From a checkpoint of a small transformer trained on Wikipedia.
Size: 12 layers, 5.9M parameters.
Architecture: learned positions, tied embeddings.
Training: 118M tokens, 3595 steps.
Each number is 500 + 40 x the weight over its row's rms, rounded and kept within 0 to 999. Layers, rows and columns count from 0. Numbers have three digits each. The size before them is the row's rms in percent of the matrix's.

# layer 3 attention query, 128x256, rms 0.129, rows 116-127, columns 224-255
086:538536471436473506512427495531461511466422551483502544560563491493547531471519491480499583535516
086:499493520533519502510525466503493428501555480502524427446514463526410499535539480476474523514477
089:593459615473559540524434526543501478552463474484493497488567511474587438458466476563500504533530
077:525512523510475465453466479547489512454535462521524466456518510566542418466474507493488469500536
099:502474509479545523493473488573566478483455523548473549374529504555437448490439530562462557536486
074:487523464521543504455521456431495447550444503515498444483483516473435511505479563521482471526453
091:516452502500502519495557514499504598537562498481502450465541520518511421526496497443532481519511
084:516490563484560483481507455493502492493556498470494460495544537500519401535515549505487513492532
071:507508453494498552527518468524474533515530486436507511494406460500514486528469505450477461487493
088:551420495569487494466553453424582491443494522457544487515486558545503469515555505471479504519472
081:465482499540540588513498494461493523516469442520450498514495556541494492490566581448519524478485
088:456539468535489529517464484530523540487590504495467510530478496526401579493590554495513471519540
# layer 3 attention key, 128x256, rms 0.13, rows 116-127, columns 224-255
072:429535467470535497545567464460513480482524504445507534488485470515515545483435471584505522468445
078:435524485520491484527480465484528495492468491494528532575527469505494460483468494512451516522565
067:474516413501517456454555459558537494524465459500560515405469459505451454530502560492537516524468
070:491489440489467447620438456463582496513489485459482496429524473514480550493493460487467496529497
090:515530510465503491530412552505474499469472459566490457533493521515521510511519511494488452563508
073:476463561490528523535503515504495499494481457570501523530523418515497504442547509477459494468500
074:514542502477443636519576499464462464509472500433477474489562501473480523533446511495476538441475
069:523576535507518580487524506503546549502513476530480487458511489475474493435500567501530412545515
068:552553534492454445442457529548470463465497473525413535517544514454481454497495512505493445460472
080:459538533448459491501530493533547577478486532518474495517473516446455524539467476462510548485572
074:522529492460534503519518513543476479489488570511560494479535433456483520442542445553524499491546
079:455533582464415452524525506491519521514491457481487449482453505550532506527495486497504455491470
# layer 3 attention value, 128x256, rms 0.217, rows 64-127, columns 224-255
122:539520486482516525514436517559503533470529516469504560530581483489477497462523500483496560407493
120:485458489541589444495485528532573487453553522561485544532491503539494508469430503514507461429481
110:521532575480526530500471572536543525531574527515499497480579567600441528430520474520546510510547
122:463400498472540466551492512526421594508491467600435525564502449493495490511483492460497471497465
132:485521383538581489559470516491518457506457449558462521566507461468474514542468479522499534465490
126:538536523491389506491491439524489538457426511478500524475482519499482496492467517450475479471550
130:448522511490597429531530467440511475413559430512484605567534470477487538525536482545447529558477
119:557434408550555558520533477480549486449482469470475521563479465508540573542533475437483503487524
108:511488435421533461514355447529487551503539473524468467544530468408443478493466501440512438539494
128:534548574497515494475566457499513593537430426492504540491492510518528481493508509471436440558521
138:523473490483508505501537492533464461499496360507591523560461557484473533474488484487453498507454
105:520458514530563538508539484520497537521439446540537516534487508538498479521547500579542473471480
139:466558506535496501457471534530584537509494559522469467448547577536550534468530515570381546470569
130:436534559520526508457573469480531431487525509513533516510539522484466539491502479480463482556550
099:512535483516533439495461474562461559486504414575570544505436483481455503470519527473461514472492
123:532486502490505499513562456527434535437478522498527499542461509397473521476601491483466501453544
117:533526529529415473525394503521557518501509551537518442488506510604513547514437543487500531451491
118:578471359459417476466460462591472548474416449514511525503493530505458521479422521462502473541547
126:482524466479564430526544498485548498473482511493490541506475533475508497503412493571456502582557
128:532458433469568560519503543481521553508512388485493510509507476523552594499474438530509499445481
117:464511541499507428476557433482483510454523435566493455474492507450470534511472503521455549421467
118:426464594530489544458518584518491408482511560577568513531467526523496472478456495519518460524438
116:501535541562523523536565480474510464480523429516480529507523547576438477480433463477534463479478
118:460538572489492498514553517451477451507501528434456472479495549554589535502466500563442559457473
115:552476479564578437504548503503499483484448497527511572517458502457438469508503501596447528520487
123:518542492557516500552457500459482559498486476573536466453498506516475496546530415522543467501559
114:533525498563497487496499534468505485545425567558508481517424478496522509558526529513446504387446
117:452481441578474554510438502525575503465460534509516460496527480461509478544499466497543471443539
100:534505471521482537522536489518483480602481575407512445452544551468525525584574535584463608530495
102:497459513534541536561540501496526428525500409516477456574406446512444466501584447499570441522468
123:489492485523519489541583531503514495463542495569520496515525475452482449450517497458542500495531
137:488550497495525515506551452501488564470484435481462547532464492507515451445533477470471515447480
118:536434507541474570420516523607509486470456512534556493540449514460508500479517446451459507521467
115:491557422488534515515465570494496489514511511538446524533505507467492457517471422541523507546504
123:513478486487515550532537492536595481556558533480539487520488537475458490466454474507466421544547
116:498556545560485517470574490529484543536463478535537492499538539426484521451535547462498514452487
098:543481575564464489466473498487483500475486555471512448468489462604431490529488509466565402501504
126:440459418462545474501496535521516436504451524539502470503485475445403475519475511517523418557536
135:464458469468482466506516478457533507425502406537523508517501520485511491442447484527490461505565
120:439538569542553387491542514465576436445565518550534523511492498518527513478522526487537543568486
125:585521458496508466516511533515460453551438477548506468495475547440460475543490548550460522532484
103:461428478470457513491423460465478475478418504476478536489426503429548497498430533499515472431506
124:479517470474512468515532482447464500447487449565476530511484520507434534496499504538536469465515
098:474473454469467442527496519522465419468478548521472513488506455498487530516483552527602474510475
116:446459495488528491458546452505515479505472503539530502508417476512539514492401476539439526545476
134:554448484529583536492481501546480519558521483493544478476465445598499497518497427517480492504486
144:515512510507448508506448573564465500569498608449477496456525545536514456470528535550518565459456
135:497428606458441535492488469551490444441558535488570517457494485469519513463508486493478502523514
124:534488548484540508524438488542520445449549506518519505503493454456449508533582466403571474567508
123:518508572479483450477443510505478462535512571457497498396532516579535503512508542492437565492391
114:513545511471440496480429461504538521534420555486467482489521499446491466503506519471484500524480
135:487457486505512517527473502581513514464402494504535546545537508492480512504502499548439601459471
119:526576498467475468463524465499467553551466453481590511490452498525541502474509518461525518510547
110:560437460535523618440515544548547527518468430486477533534497544573562607473473477571436552424536
136:543564510527381544496478469487464465520481506438536499442450507540469526513553502439547549504499
130:511573545478502437528528476453465494456575469474545478491456459498478530543550518450598463550509
113:439576535476526490502566466492472449569429510500465508504455565420533516468492566505490464592506
121:563509497459525492552436548486521491495520444510575509532522502636466488505452429466477454461552
103:501458545497520510532560558470558425470528493498503484498436501543491563482516490538592484492478
120:474569476482503529448515503465499528504487444480582474498489445525485508508515456448472491480559
110:501535535547480507450448494526516437402527483525543497523497507570538550532542492439497566501512
125:480478552534509438481559514483529489556506548514487510476476485519506507545503539520511527435455
112:462499509515497446505526451496527462481551426564577560578503576467456525474480520451464469490534
102:516493443487458474519549510505411501424476466469575537518453498483532488460484540476492500503492
# layer 3 attention output (transposed), 128x256, rms 0.196, rows 64-127, columns 224-255
118:428512495449540502448534394455518480505438527496445477464439503505578457509456526479491495531501
121:474459510431492575586489503453506521545504498480496498464505429540521485552522500473468536534470
119:476555448511558485508460453454466463507495530519497521508442448463578488496495525462501506498443
129:501517507475474582475461472473549461521433519439573475524499474558566477572492505533444521452511
127:492485565422497556506515488501537587446473502502464470435552596562475418527553581538498543523521
121:503517491542545500540511494492547425495541516513519510498480487468576561444530476523498527543407
129:549488527524522547473515448471482530569434535441455418383447517556509371523524502522504497475586
121:495502485453471491525500551544480511503506561519515475483548593393499435508459521502482526439451
110:494528531613495530521494535488490447499439518511473520432447509529580501553476501489512527546534
134:517499460573513509457382508474522458479525529512539464492441518508502467484493466417539563522527
139:533471500495490501414507522458467532504459519516463522487525477494478511443460529445572473534556
105:438454492492465427412410549516495497469566518477491454527545517499457489464487484432543469527527
139:544496456515537540521530586471442519529523410490508580564477479501538545476465455485582469543482
135:501529460484546535555465475550460540551542504489511480446470501535476461527537507488529558511482
103:529421506569514537520503530425487494513465477485447447496489492522496498512543490474559470548521
123:517470527475489512495498481528545447536424462430464487500489470540495433490426489572512505500479
122:464491498471455481471607556513443489471488478543519589514438478499529466506527499468507438536501
125:474544570559513541546515515478562496522524565507542517528513478465488516508523496503503508557505
124:564469569528456572494450497499495522492538431464503453518493500537494414507535488531511522541501
127:416448544526487507526548431469476489509419594509529478486499544496472392538514566446490509532611
123:476455497531460485484515546460496501491461496474458588454507488571470487510536520458570433575487
115:483517462459535471497490432467485523538517453472493487540563464500470498483496524524491569502516
120:456527493421530515528465472391520481488490525486572462506506420514536489525518527530445555488533
116:515485430474485487454479435489548531487509511539516477570530499440450537476516515506502493537490
111:527487581528420505463492501543534556487568442457445441458520525557466426463573457570558436482501
126:494458446383495529474513566475487484477506579484469528576534519485486419377438511484485527448468
117:487403529404527473480514515528459475462490423518511487488514513533438533446475419440553453503515
129:535514473465568509576536568505482530477553527546434550480466487503544558432455551485521504485460
098:445533470500459537481537463557566501415415474549505459537506513525441584465508497495514444446560
107:484484484486492495447493503500475527493449453487502473454523476534475577502423490522510467477559
122:528432521421443551472460535533533591534523513428462566558555417525527454558447502546499507471475
133:517447509496460470477419472514477468493496538492497481503483501481589487570478508561484517507536
120:450567504466528472495505416506487436507462488462528539487533507509488431500482533566470531439493
115:450471543514567521550493419444521546483513564505511502462505471541456457497488543501538469526554
127:515501510485511519530567468458502515503413478513499550487511414537515551488472484439500553461500
115:457459500388548506495474521470553483501586558452484488535459482514572442499461523483504517475514
100:521546461473494479497501546501569481493587445502513527562529535435565550425464483458487555484521
121:530534603578477552518526548546582539479489402420468477481507469548487492555462475558452502465498
132:500500466560461586481514513520501515573495598478462534509509537551509524531534553443520504595473
115:512451494438476537545500508555389551542504463463458499526483421550495449564513488506509424479551
127:440472558504506532456532473516600525446537420507476497459526484537401501466524497520554472498482
103:545492525478482556518540489539536482501509513513450500599516530578516544508496510474432505597547
124:472441460507518475506515509467587466512483528471482416484539572500594499528514562487446481507505
097:525479536570468476443548562478533562501501406499498457467459537532478490492544509508458487541542
111:626523540548439465543472485508416477482499457514483512499510495444465532513596489471556496503475
133:502567479465445543561518467501408522475440504504509491527538490454408533475480486470534525460492
131:512548555514523456441544500460524507479523416530522505482455477508447512454498447543467442441466
139:562577436529499465526502473494461538583456436546492567488499480458479506545537546432523552482461
120:496532436478530470491472496518523602547474506501456506457484496520553424534366478574474528471503
123:457494498574516431498534450522510535473538497557495475500497523456457566486535485459521497470475
117:455510529559573539516517479535579476423543452527557457506452502563531523488494470517517515503484
131:540551566506524467461517452497499479485491504516482429462478524501512486486545553533525451505506
119:561467549499432523486446522508483475466570502489475444638531509475495481503486456503542488559522
111:455551468463501538529524453486456482487515569546548495509512544460430437475544531473513500532495
141:484522467478545497554489525533538509468500491532481477557501465482519666537436510472536441525511
126:442415468489504488466514473489507527482508517478505481548499527499529472526427520474459524466532
117:530459445527519515464391517488525483464549509550495505503508456514440533508510491432493527561546
123:522510523479459516487550419449502540519489498491495468503502490436511458479529559459520564494479
106:482491458469496517485505459524499561540525497514497496543531452425448498505500557480492491476524
117:469442507511514486503527515541443461479519526447503549537544546472476456541462481506503528516474
113:414501457399485523507547501526476528503468550478476442537493471535512494507488518516521493490526
129:453491469492488504507496532562432506445563426504527502455510519551398473519608448505480459470483
112:528451578458534545507563491475501513553499515404497453459506456508539487497515471454518556536512
106:534456521459447590461507446516577547531598529475425548551568479521457502517515551494528554498499
# layer 3 MLP up, 512x256, rms 0.157, rows 0-19, columns 224-255
121:538533482465506476498483479479487495492528419503526540483485437475524503570510433560526474454474
102:489402466513438464497525528407506506516551499489517470493548444457461497508489539581479519446503
157:527454561507510492519506555440432455537565521497472436488629532520525576534472562521507508532492
134:532497484489510484497501512478520543470495503450546452501529495496455525484491473483494444559507
108:545531491482481548545510510533513531528474533533502452550451547490554498612466473501488506499467
024:440451507474407550477500509493472578586456513422545460380477574493503543513494459576464535462515
060:496543544537436502502479517472544495490490509513532537468509473502527472501478546498521496450526
035:522503552540373509507511578518479487527414514467502483557457434486566418515484489453510458518463
113:535514552496521459491498498474493490510544478451512567480534550467561509533526480529489517510424
024:566556562578527550445498542549412569431490540484421574498554576495551494402534433489449466525574
127:412569457480521495505489507425482555422591522491496494559468496561542450540484449483492510461528
063:466587445488446456444541497481529512449587401515617501573547484476494500465461448494444515456522
102:510529481454483502519499478520456471455519560539501518426536508512511495461485514471449483537516
152:535523495456515443517549505478449552462482418506537453586556520460410526467507497454484485443451
153:455504532591411515438558526497517537508479528454551523498516529569528490443536496513524462477510
090:503493519524558495488490534563458426521481540517500530570430455517522485477434540488477519503498
102:535463492529492475525506559504547451538474501521587480522427563490587504502483490511522509449498
130:470511517472447529486490531483493440476506474517499514541494539518523469512515533527482547430510
022:494448531496486603575534480572534483469528502543516497453538503535526474530510578535451475444457
103:503460529497524454552468573512498494540539511465495510502556428463508517490470496511565526480496
# layer 3 MLP down (transposed), 512x256, rms 0.164, rows 0-19, columns 224-255
117:574468487476557556510483450467469501498512513552500541455442455419533508555610512538505501547502
109:521459541509521484455494558539426489490519529487448507445497462497510570495497493566514590488563
137:510510475525517485457465469503413423484511538477479432490553511531533511493464458526537440517466
120:502477565464560479512450566567564482528513552498511547469491471464526472530505549552541436535499
116:526491577532455487523493585482474554453439521508513451480556491509528472470464535491522492503474
025:503524523529540465469475460514442516503471487585465580530509437505525511557427402499526490586548
063:471493458510441496476484461523493567549451492532534553464474525535413422447513522456495530545465
044:550461524483524530453559494463513528485547423557417515429576535504499509469517562529480519418396
112:523496472487521498482551484461489500513452565570462571514519525541510441549449455512483507495470
030:497500498499545497539436501477544530537528541514521503477532544481539529519361451500499496484565
111:569538522489486553489450506474528465459512513457467504487478447532470516560492502429571563479551
071:496457533433537504458469490477536467481498443469499505545491482450506560501558470481522488468566
107:431527468441558438497458501539488468502474499510508458477456504494500483474397483457467530442546
128:500470500499537543510493468451575478510541441483471475495466508476570567489493454553399510467567
132:503547527528500521441519445499497538511503477530576507491473467524454441469538517504470530483466
099:523469496536531534452509487570459553538493442521519426458531557529523469533513540523528433556571
108:478517554478501550473503483579462578528464456573558486507529583441510530554532487535462520549479
130:507494542450464538456524457492513502512488427480449515501474510523480443520482493509498538413517
024:491609508568683431544514557498523523583466513528434505434555538468460508423548464586478430489462
101:509504446495557474495406448476454515483504530476525552410535537543475494473493510521550508570556